Weights of a small GPT-style language model, trained from scratch on English Wikipedia: 6128 steps.
Each number is 200 + 30 x the weight over the matrix's rms, rounded and kept within 0 to 999. Layers, rows and columns count from 0.

# layer 9 MLP gate, 640x128, rms 0.28, rows 627-639, columns 0-127
198,187,213,197,209,208,220,231,207,235,244,242,210,148,171,215,236,164,205,189,179,201,207,163,186,222,215,187,301,172,153,230,248,291,181,196,133,207,210,191,155,172,130,174,194,195,164,252,228,253,189,246,168,249,180,250,231,169,194,250,189,235,229,193,186,187,194,192,237,154,219,213,246,240,244,199,194,197,207,150,207,225,193,210,196,197,194,193,158,264,240,217,239,213,215,219,260,201,207,159,194,188,190,184,291,170,192,235,218,246,200,188,178,209,226,177,227,213,231,271,219,223,184,235,202,196,187,201
195,150,165,253,198,238,202,186,188,236,180,210,141,228,206,206,168,185,135,240,183,204,209,188,206,205,275,174,225,146,216,152,171,242,196,204,166,260,170,130,223,218,221,253,180,234,173,186,275,204,180,221,258,181,228,241,216,127,211,196,207,202,191,119,186,206,205,198,171,173,155,193,174,170,218,219,223,205,178,193,192,191,227,166,195,172,200,176,158,204,191,176,177,225,182,161,195,228,200,176,172,265,171,204,208,189,183,219,188,218,155,156,200,185,213,208,196,177,216,198,258,178,253,172,202,213,169,178
146,202,251,228,164,126,217,155,183,222,193,224,235,204,205,263,163,199,217,162,254,229,174,181,168,191,211,184,253,215,226,198,244,191,241,204,185,209,236,222,219,186,223,217,168,224,179,189,212,225,205,184,184,169,218,261,210,195,170,167,142,205,237,229,167,183,176,244,211,224,222,201,270,199,190,210,221,157,202,104,156,143,236,151,190,160,223,230,226,194,231,182,216,208,203,230,152,192,226,165,153,190,196,198,163,203,208,169,128,214,148,174,221,161,230,198,204,175,244,190,205,232,211,188,211,150,222,212
215,247,216,191,206,178,226,262,186,257,269,182,162,179,239,232,215,142,184,217,185,270,271,189,228,186,266,182,233,183,160,186,197,220,171,179,224,245,167,213,179,248,211,164,232,205,216,184,204,231,202,194,123,213,199,213,198,243,176,232,181,158,185,196,234,149,241,211,179,175,241,226,231,203,194,180,161,240,140,227,178,222,234,176,161,162,187,125,155,187,183,197,163,238,207,157,193,155,241,160,194,194,200,222,170,176,205,189,176,116,169,168,123,201,208,205,145,196,227,226,205,196,225,188,216,192,190,239
226,177,159,223,217,181,210,186,220,185,194,165,174,187,140,220,238,152,232,208,279,169,194,217,204,210,212,207,223,164,189,251,186,214,190,160,136,177,176,220,262,234,161,176,172,221,182,186,133,203,201,229,236,240,157,205,198,156,177,191,215,222,225,207,193,186,158,145,205,202,156,226,224,192,240,189,195,181,186,162,178,150,197,203,207,152,236,200,281,210,178,196,247,173,203,245,164,227,226,186,209,175,156,155,167,217,199,232,224,217,170,199,176,207,165,230,238,235,180,145,215,159,252,197,140,196,172,185
144,213,173,199,173,178,221,214,239,164,222,188,199,185,195,156,157,225,199,205,169,241,219,209,221,240,188,163,232,187,227,168,155,264,200,215,226,214,221,223,202,211,189,277,124,172,251,207,202,229,219,166,186,224,218,158,234,205,168,236,208,246,205,258,189,187,259,248,197,195,219,201,159,139,159,235,250,195,214,188,201,189,142,235,167,176,212,171,212,153,190,182,255,189,185,231,192,184,215,184,201,232,188,192,214,177,211,209,212,166,207,221,220,233,192,169,217,224,225,228,227,220,157,179,215,146,177,200
266,199,234,222,262,191,219,207,212,164,200,199,140,199,178,186,226,184,178,180,244,207,180,218,167,190,180,227,218,199,213,193,169,150,223,184,200,235,179,191,240,204,172,172,198,175,217,151,167,228,210,216,190,178,179,260,157,162,213,169,203,209,212,261,229,230,224,205,180,139,173,137,209,154,221,219,172,169,141,190,228,181,205,213,234,255,220,179,217,198,221,156,203,186,200,255,188,185,238,179,181,176,172,263,208,190,197,208,189,179,232,189,178,243,215,230,223,176,234,208,215,180,270,231,234,182,174,254
191,183,208,151,198,152,197,174,157,167,215,248,195,225,174,247,233,200,208,193,180,239,172,216,169,198,178,198,228,205,166,227,234,220,177,173,203,259,183,159,222,191,211,191,224,236,261,135,163,196,193,193,212,195,203,200,210,186,232,192,218,191,221,185,202,194,211,159,203,212,169,178,230,235,222,200,237,151,157,144,235,163,162,150,208,219,173,201,133,168,172,160,225,176,232,264,263,165,133,195,223,222,200,189,245,249,188,157,179,152,204,201,163,229,264,221,216,174,189,178,171,183,167,264,229,234,194,195
208,153,241,234,215,167,260,237,151,212,171,235,211,239,212,203,214,249,144,202,197,170,187,158,220,198,194,183,172,201,210,175,214,212,203,165,176,177,163,140,210,201,277,179,233,210,179,188,169,200,184,195,160,204,215,167,188,216,157,215,232,175,167,198,217,225,250,200,198,156,176,221,203,269,150,188,247,179,262,179,230,181,190,177,206,141,231,240,179,222,132,195,200,192,243,202,185,134,229,221,200,161,203,215,180,181,186,230,219,241,239,174,206,227,254,197,235,228,153,211,175,146,227,235,232,197,191,247
190,192,234,157,267,150,138,173,238,162,166,195,197,169,181,189,218,245,198,206,142,203,171,170,192,216,211,177,180,231,194,190,213,197,170,182,192,219,218,222,225,205,215,193,206,181,214,225,157,226,195,221,246,166,248,164,183,204,189,235,152,216,135,182,172,232,249,190,192,231,221,164,129,221,233,195,199,177,143,231,256,278,204,177,143,225,200,170,201,175,174,244,208,201,203,182,192,185,199,192,177,193,202,199,214,212,204,247,176,201,250,164,185,219,221,189,183,189,185,211,230,172,163,192,217,190,247,185
206,250,186,216,162,196,220,201,154,146,186,192,235,220,251,217,136,172,184,246,229,178,147,184,188,219,218,196,174,242,191,179,217,229,166,170,216,205,189,161,243,244,197,219,186,165,245,211,199,185,195,167,195,219,165,184,206,189,147,189,268,195,269,236,208,222,180,226,179,225,250,222,161,182,149,212,217,207,193,198,223,182,183,222,198,196,229,194,219,181,214,170,203,159,221,200,175,235,232,196,219,193,235,206,202,234,204,191,191,212,225,212,174,146,171,275,182,171,191,185,194,195,204,209,198,204,197,268
206,183,229,197,236,194,113,188,220,202,168,131,226,140,147,142,176,166,194,139,197,230,207,202,222,223,219,244,174,257,179,197,186,191,157,216,213,231,161,224,207,221,220,234,215,180,239,192,205,185,189,234,187,156,210,169,202,195,200,180,165,188,185,258,127,163,206,240,191,228,166,229,196,187,224,209,205,191,176,209,225,208,238,243,240,204,182,201,175,233,157,239,254,184,134,221,207,110,200,178,198,192,164,199,231,204,224,183,225,204,177,261,198,187,216,217,232,161,217,204,205,140,184,187,185,219,211,192
214,268,251,191,185,196,187,198,208,211,178,236,189,167,178,241,230,149,229,211,193,238,223,203,219,224,216,151,175,249,187,144,238,197,176,196,192,222,219,169,228,212,145,211,249,175,153,246,214,200,228,155,231,209,162,171,204,232,255,181,175,171,240,248,237,135,214,240,201,173,228,202,179,204,196,184,190,166,190,164,191,201,137,197,248,199,181,199,182,193,213,188,175,251,218,197,225,253,187,207,184,161,168,195,234,192,237,192,234,207,208,217,216,177,214,192,198,163,229,169,199,171,210,169,174,185,191,184
# layer 9 MLP up, 640x128, rms 0.283, rows 627-639, columns 0-127
185,208,161,159,177,203,198,144,229,224,208,164,208,166,188,201,226,182,167,140,163,200,185,196,247,252,169,217,209,169,254,190,235,188,199,173,220,196,274,177,222,213,196,241,169,154,189,262,227,197,211,259,167,205,166,187,171,207,180,223,169,175,168,167,193,186,244,161,205,200,212,188,151,184,233,197,220,220,216,187,210,224,103,235,208,172,234,199,174,243,240,193,200,181,246,190,210,174,160,184,254,231,202,163,225,161,204,166,189,241,198,249,199,179,179,231,207,200,232,194,196,170,263,166,247,108,212,234
188,206,156,207,209,241,215,236,176,204,197,202,192,182,212,188,183,265,235,158,181,176,240,247,196,211,229,250,187,144,207,182,165,210,205,187,242,195,193,212,209,191,207,199,199,171,196,210,172,238,173,236,214,159,197,165,200,228,200,182,183,192,222,245,214,200,232,156,222,200,252,256,179,260,174,239,184,177,253,183,245,189,187,223,252,227,198,205,194,236,162,182,188,250,212,188,187,146,157,253,162,180,210,227,157,219,195,203,177,150,227,241,195,190,171,184,147,211,213,234,226,258,156,200,216,165,191,205
200,200,219,238,151,184,180,164,226,214,201,235,182,197,203,269,260,182,164,234,199,143,209,227,225,218,165,250,179,167,207,210,253,223,187,181,184,225,210,148,167,132,123,204,207,208,222,123,217,150,159,191,205,179,214,206,183,247,184,231,190,233,203,188,247,178,219,100,233,165,192,221,246,184,247,197,225,233,220,141,179,199,166,145,229,192,167,193,184,161,165,197,177,123,216,215,237,185,186,267,230,207,190,200,201,201,189,203,174,228,201,176,215,188,176,212,223,182,258,189,222,211,214,208,212,150,192,244
224,197,196,169,159,208,180,195,215,277,256,210,187,216,217,192,194,213,166,201,196,202,241,114,206,167,185,214,221,165,201,166,164,177,184,197,165,192,198,213,233,212,161,233,220,214,169,195,196,244,165,233,225,214,223,186,195,197,83,229,196,172,188,229,188,203,181,197,177,195,84,207,142,161,237,169,163,213,203,255,202,181,203,247,223,197,165,149,207,138,229,192,229,224,188,206,168,165,213,182,131,231,204,182,189,196,158,166,289,208,205,218,158,212,197,212,185,184,146,230,160,225,238,185,242,219,245,252
223,187,263,182,248,160,191,173,217,214,180,213,190,176,196,253,190,212,189,170,238,215,194,193,189,220,232,198,152,194,197,185,179,216,203,211,186,193,207,168,205,188,201,135,169,249,219,215,238,237,192,159,271,172,190,180,268,184,228,215,222,185,260,206,215,220,206,167,183,245,149,193,189,194,215,250,195,220,206,182,213,154,164,144,179,211,192,192,210,167,205,165,199,202,187,184,206,220,171,213,191,175,204,182,184,162,276,217,246,190,194,161,191,241,178,206,228,248,166,234,290,182,199,219,180,198,221,177
217,173,222,183,215,267,223,219,102,149,226,187,167,221,230,220,245,194,184,218,224,256,227,294,224,152,204,122,225,226,191,185,200,232,224,222,191,218,211,221,214,241,196,228,250,194,158,183,182,154,173,162,246,177,207,208,260,192,237,174,177,205,170,150,166,230,211,236,208,181,227,186,206,175,202,183,189,135,198,220,199,191,157,176,175,217,206,159,203,188,232,235,184,223,231,153,219,161,168,183,185,232,194,172,196,167,205,202,253,200,169,194,226,228,221,169,143,195,210,205,195,169,210,205,196,205,219,235
132,165,234,147,249,169,204,198,181,183,227,168,270,214,250,178,218,222,225,233,209,188,225,192,218,191,197,243,213,158,301,140,246,178,198,180,243,167,213,231,227,191,174,213,221,207,193,221,200,201,184,193,258,197,209,214,170,252,217,239,155,226,198,163,218,184,187,114,174,201,187,163,183,222,202,173,171,164,189,243,190,165,193,177,166,202,163,204,184,201,199,201,229,152,214,193,195,235,232,214,233,237,221,181,234,190,181,195,205,215,158,180,216,219,235,162,181,206,231,183,160,154,228,196,150,195,187,193
186,201,236,192,244,223,230,191,178,147,225,206,230,249,185,232,240,210,144,212,224,165,190,190,176,239,182,215,255,194,181,233,164,190,194,227,152,225,208,105,176,196,150,182,201,217,218,209,233,184,140,212,197,172,203,171,258,196,194,211,192,182,216,234,205,222,171,212,177,211,220,187,212,160,195,213,235,142,176,181,207,170,212,200,185,204,185,244,123,182,172,183,199,195,184,200,174,215,215,237,185,206,208,179,170,190,174,203,217,142,259,236,230,195,226,213,224,238,169,224,236,198,149,198,144,188,201,207
208,160,184,236,119,171,183,194,225,200,158,199,206,226,209,251,156,189,241,192,225,213,187,222,241,166,211,188,197,168,182,173,207,207,208,229,261,237,215,236,138,219,176,192,221,195,214,218,179,245,198,220,207,163,127,156,198,210,186,204,189,199,119,194,225,195,167,221,249,245,235,154,189,215,225,180,245,197,200,181,188,249,175,231,189,233,186,181,204,200,152,180,180,184,178,185,276,228,161,144,162,198,205,226,218,184,150,217,148,231,226,223,225,192,186,221,183,224,166,227,262,214,151,200,200,178,226,251
212,224,186,150,142,176,219,171,199,160,175,226,191,229,154,194,228,204,177,154,146,224,167,209,190,184,225,135,208,169,187,180,188,224,188,254,161,159,200,219,219,183,210,185,167,161,214,167,211,194,199,225,156,184,189,210,207,189,172,221,178,203,175,235,192,161,210,172,240,162,208,199,225,178,184,216,163,169,267,224,182,171,170,253,186,231,199,154,187,216,207,158,190,234,232,174,206,182,249,196,177,237,204,214,224,191,244,210,221,221,222,215,194,199,169,183,228,198,188,222,205,219,204,201,178,170,182,213
181,178,211,176,170,199,184,199,172,201,163,163,189,186,190,225,216,158,214,162,193,216,202,165,214,203,223,209,172,219,213,191,259,195,203,174,223,226,200,189,212,195,224,241,198,173,223,248,217,176,191,126,215,154,216,171,181,169,222,228,221,176,223,198,180,193,190,232,146,224,166,250,167,194,164,183,229,255,227,194,274,143,168,131,132,185,203,154,215,146,255,221,185,201,212,157,173,215,202,217,196,195,242,230,202,237,208,218,242,203,201,181,179,217,182,165,193,207,222,126,205,151,244,222,250,199,168,209
213,204,201,254,210,173,202,210,207,229,161,290,194,186,179,158,251,233,213,253,224,226,180,221,182,231,208,167,202,175,201,194,186,165,191,204,247,279,176,171,208,231,165,203,141,221,222,172,191,199,236,197,167,123,260,216,190,218,219,211,179,236,204,227,185,197,194,202,211,247,181,257,175,223,169,188,189,178,204,162,172,217,168,202,202,229,183,137,271,213,225,190,123,240,167,174,233,172,219,208,165,186,174,198,191,150,191,214,221,215,243,210,194,193,164,176,203,212,188,202,218,175,146,156,170,146,169,165
198,231,205,200,208,210,184,184,121,207,166,196,185,190,147,205,236,190,186,193,166,185,200,212,235,207,178,244,211,216,209,189,239,243,209,171,198,132,193,165,230,200,222,212,190,186,172,219,242,183,220,229,174,135,213,202,217,174,136,200,202,207,212,209,266,168,180,217,150,188,236,188,212,233,199,146,244,166,182,173,248,220,206,212,214,192,162,221,206,209,212,155,126,251,186,183,229,177,166,152,175,152,236,160,182,234,201,160,198,249,160,252,151,140,202,170,213,173,179,218,203,167,222,198,210,244,243,176
# layer 9 MLP down (transposed), 640x128, rms 0.263, rows 627-639, columns 0-127
199,204,229,181,199,211,213,162,116,270,192,205,228,208,179,226,239,186,208,148,169,197,231,209,221,156,189,189,148,199,195,156,164,205,177,224,172,198,195,192,205,179,143,172,194,197,195,235,191,88,232,228,163,176,197,160,231,177,221,164,147,159,222,208,204,188,214,210,176,195,172,212,187,253,163,152,213,258,225,182,229,207,208,207,189,182,177,178,207,145,207,211,205,213,152,201,208,202,226,200,190,200,233,179,177,247,172,266,182,279,202,232,190,258,247,185,207,129,189,261,170,199,191,191,192,220,252,204
198,214,212,208,133,216,206,195,184,180,203,217,203,286,207,187,189,156,227,206,229,165,207,178,178,201,182,219,222,208,212,179,233,250,220,278,189,186,218,254,192,151,200,190,193,214,221,216,205,175,181,242,183,151,168,238,211,167,149,167,259,194,202,195,210,220,180,173,173,206,233,198,216,206,210,180,153,195,148,196,176,233,213,217,197,156,168,200,196,191,202,207,223,212,219,202,186,177,203,185,161,190,258,272,237,207,217,153,187,179,230,165,217,243,187,214,184,164,184,151,258,184,231,212,223,197,216,191
209,123,276,140,174,226,262,276,170,221,233,186,247,201,220,186,188,169,229,264,206,193,153,190,163,211,199,182,144,177,219,162,185,226,186,232,214,150,194,203,182,175,201,244,233,212,207,189,172,220,263,244,208,196,153,213,217,174,209,220,169,182,199,202,154,229,164,176,222,189,149,162,202,221,235,192,200,182,173,197,206,161,207,194,204,159,188,202,217,248,208,268,205,183,192,172,235,197,148,173,246,198,219,202,198,183,205,179,186,221,201,233,220,241,198,254,156,194,238,153,195,140,194,192,169,143,191,205
210,220,205,221,191,240,156,152,213,222,197,207,186,159,219,185,205,248,236,176,192,163,199,160,214,266,207,194,207,202,232,195,215,174,193,215,176,191,194,257,215,169,225,181,175,143,166,221,174,162,165,202,241,117,222,253,168,189,236,202,152,177,228,240,213,172,224,195,197,221,169,159,182,222,220,254,145,202,181,197,214,226,193,220,254,201,233,237,222,171,236,198,211,205,219,164,204,141,218,202,177,188,270,159,197,263,206,130,207,137,236,212,150,196,179,201,223,168,213,167,133,221,201,208,230,200,186,225
278,203,189,207,212,185,196,148,190,211,233,173,201,217,156,221,279,202,191,253,223,176,149,180,228,175,175,179,237,198,211,225,211,211,158,168,172,269,180,127,152,200,202,172,202,268,204,205,206,184,209,201,173,176,165,170,185,223,194,215,149,151,196,191,198,170,155,263,203,217,222,219,259,207,173,197,196,199,175,230,208,173,166,215,183,155,212,172,254,196,166,218,225,200,204,175,184,249,156,201,219,199,139,163,188,171,198,236,190,206,188,197,203,201,197,173,196,201,194,136,163,187,248,186,187,252,207,219
199,210,186,179,166,217,175,187,150,198,221,187,220,168,170,170,226,219,227,202,193,185,171,191,229,262,214,235,209,241,146,212,206,206,220,205,230,220,163,189,140,199,210,176,194,262,243,189,213,234,227,278,183,190,162,215,221,190,170,258,194,229,195,209,195,211,196,160,262,221,267,214,209,225,182,205,215,289,221,203,208,199,219,224,250,212,160,263,219,151,199,190,193,211,207,244,306,209,235,238,216,208,150,233,244,179,194,190,220,214,151,181,195,254,197,203,169,213,177,227,207,206,213,207,195,210,209,264
216,252,220,209,160,192,205,224,231,253,177,224,226,173,205,225,162,227,184,191,177,269,136,177,204,201,176,201,148,218,143,212,195,258,186,186,143,167,212,264,229,218,213,189,222,203,150,162,225,198,224,183,176,170,210,181,233,217,155,201,214,190,197,238,156,218,210,191,183,222,189,206,157,235,164,201,261,261,196,187,231,224,202,216,206,175,212,251,232,206,215,223,137,249,145,215,238,187,192,211,205,154,186,162,220,296,176,189,185,208,189,132,210,191,151,206,177,165,188,234,245,223,147,163,190,188,207,172
227,237,253,168,191,183,179,181,215,241,233,257,204,206,250,182,235,246,203,236,161,191,234,192,216,193,179,205,164,148,256,184,211,178,205,165,184,211,229,239,198,204,188,226,190,204,190,241,170,260,206,196,184,190,161,174,215,257,187,204,218,190,183,186,267,172,230,218,158,134,194,236,163,187,167,185,172,179,258,211,206,238,225,178,192,214,196,188,204,236,188,213,174,209,198,161,168,246,193,177,215,232,284,173,193,176,189,177,175,278,191,203,233,201,170,154,190,194,232,172,156,242,207,163,220,180,197,218
231,183,228,218,140,222,138,186,167,157,202,133,171,186,212,201,223,200,163,188,150,209,237,236,254,237,158,178,220,193,146,195,243,159,157,209,210,223,232,155,158,195,217,194,221,219,158,156,173,209,189,224,236,163,210,201,195,213,215,174,259,215,168,208,196,175,198,201,220,227,182,282,167,259,201,225,222,188,179,203,262,140,172,196,165,199,220,174,167,232,188,211,193,194,232,216,172,182,209,150,210,186,125,184,156,177,168,190,272,215,193,227,199,206,189,234,211,221,197,146,220,223,199,206,209,192,209,221
211,157,214,215,219,207,205,180,265,246,221,214,115,174,196,222,202,173,167,210,198,181,185,198,199,256,246,227,248,224,197,217,213,206,156,201,195,198,200,218,194,234,238,168,215,196,166,221,208,202,170,140,180,221,168,198,184,134,252,224,209,203,209,184,247,195,200,253,162,181,167,222,201,184,232,193,220,226,211,223,165,198,238,233,245,205,199,182,159,208,185,199,189,156,184,148,169,187,236,211,191,192,231,176,181,210,194,233,201,263,188,176,204,160,189,182,224,202,155,218,135,208,203,189,223,195,172,176
200,201,151,191,180,170,208,255,222,179,228,216,226,185,180,207,255,231,197,219,250,183,175,210,194,206,151,195,185,173,249,177,200,137,192,225,239,215,225,179,162,193,199,185,202,201,187,169,113,239,200,162,173,168,197,225,207,188,154,232,183,212,214,205,204,206,186,227,191,207,253,230,207,193,141,209,214,147,228,188,175,244,203,221,212,173,179,179,249,193,227,183,229,233,261,205,248,186,210,155,202,191,210,223,185,205,169,171,221,144,168,245,238,161,151,140,227,232,202,190,182,213,207,167,193,219,218,224
214,178,142,225,250,209,216,175,188,208,219,195,195,227,246,183,181,209,142,182,183,138,247,223,238,232,197,221,216,217,204,212,179,212,175,214,187,162,245,242,284,232,193,148,218,196,175,190,230,239,158,179,205,178,210,215,200,213,222,193,187,168,173,230,187,173,181,205,256,199,199,192,199,165,162,214,166,182,211,169,234,205,182,183,173,190,234,239,236,262,203,130,148,186,189,169,192,170,237,176,218,199,206,154,213,184,223,184,196,214,205,201,132,186,222,166,203,227,260,160,190,203,157,191,270,201,260,188
199,175,166,208,195,169,240,231,186,249,224,189,227,213,197,224,179,230,180,191,202,221,227,250,164,210,206,208,206,206,259,177,183,201,262,226,193,161,206,181,233,192,185,240,257,120,262,174,173,164,206,224,197,176,209,250,190,168,195,256,165,197,218,189,222,186,235,230,168,205,161,227,202,196,209,190,227,216,219,209,194,252,258,201,200,184,173,245,156,166,156,196,202,161,186,215,198,161,189,233,182,251,208,169,135,190,269,209,248,226,190,168,188,137,218,176,140,193,178,235,198,248,159,206,222,192,231,191